python train.py --d_mlp=128 --lr=0.00322 --grad_clip=1.0
Each number is 500 + 40 x the weight over the matrix's rms, rounded and kept within 0 to 999. Layers, rows and columns count from 0. Numbers have three digits each.

# layer 2 attention query, 64x64, rms 0.115, rows 43-63, columns 0-63
523499523558476513471523445469548479483475485432495532449443514542501455463489506542492525518456553455434513598514564499466433572517481555459506544484503436511511561505567520499519507506507529
521531475450450472487560446462509524419511507514536505538477469521464526453504479543486522477526520518470508471514471476489466435523463514576464484482492465532517449469413466520480529432390498
438474491483509482494548526518493533479549460498531494543520539522522538493452496505515532458457561441499472514516468576527497498488397496513413482459524516475512596491497513501559577521472458
450517503461510484463501502492511460511468501554505513523454469487449528436466508506472488496472449478533544530534443505546591520471578519513507483436519562525502517499519575506518505458504504
518538509514489511523520508488461487498499524476474474528422495490496521488547559551535482471455492495493478559465540537538465519492487526479471459484481501498585426461577485495522531430495436
535480483544476527506456478497513496510472490488513479506452500514489473484502492443560518530523458527508503464477569404515488514493534543547462520523569449509478491518490523461537459470499506
451440440437526456441514492485599513495532502407519449452539490494483504499508513560519487496535507528525510493465463539492441507545537515563468530556498454529479496479478461572488497478498484
495526463467473488488445499538510512461500488520578494485491513487551516503474433478514544491587475468472451480548477491553487484540543540520504484471530484516480463476511506488480573543503531
437472495477511533540485451523544498498422481517437484526519505475546496508450533504487463461499471459449501436521564543490527480481504483478453467573488492486450492553486440549482454462484512
492531455515455472507509501477494518534554558501521456490467514510495477521530501461494491500484432391454488493486510523523513468521483533485510509466510450534450483476464491418529518467556520
470532481515506458494509501469500497522484443508483520486433490509561513516509525456522485514588514481486516534484515475531521495491466523492515474464475461502448511497559497460529506473501525
484439495495519562523523501541460472507507456543517481476483502446508526502550445496530449505498459524528464538519474494506452399526539504567553481603535480516452504441487561540501493473508527
539455498513505519526466484548503522510512509569442473526564529490468482477492535511491529456543536518504547505504500486491531477493542513568505489500584481477502457522472496521468502462442474
483497501536496573526530451536377463475523536425523489496515490456482513483475473445487493538501484469519511515529525486461499536551514423588525483501466464461536546508470441481424449524550464
527476512451562466533510510452499480518530543468446507542485467570475517515515481556471521479479466446521477504440539524497513502593531534536485464467541457461505536502458471544517430487480534
582469497487460493508493553504497529500537425465515474538512497463504478480520549481496578488501474496513489493500465476540477459527489460503476482495469508543516570392520566450463524478504494
551486490478484526483503550561524479469507463489488487478474463480454469575531521489497469491447484481519502482481471518509516588462516517479427456468448565425518555509504495479475512555511495
506528460520502500467518431459534483536493561507435505497488534468464537506496476527496525516556505518508512453468508533505503541493519458462538417490537525496413539493525495443614501497455522
459494516475558538522423534513487471488541560503494486486547417526477535514540513531538461550446497476454500520532554441478453488445483471489524465451518455591474513478529498510474468526480478
511522487443495534420492444504462502525491513521445434573456525527478485539502456475482567461513527500471502571528511458462519508523532477546481492553546582513499542453517462511517500511494434
561568447514515463437480536515505524499454473532565500503515524472497529508526568527572508577499478470489484446429507503545507524493503446492503507397522507442499498454520485537475514498496470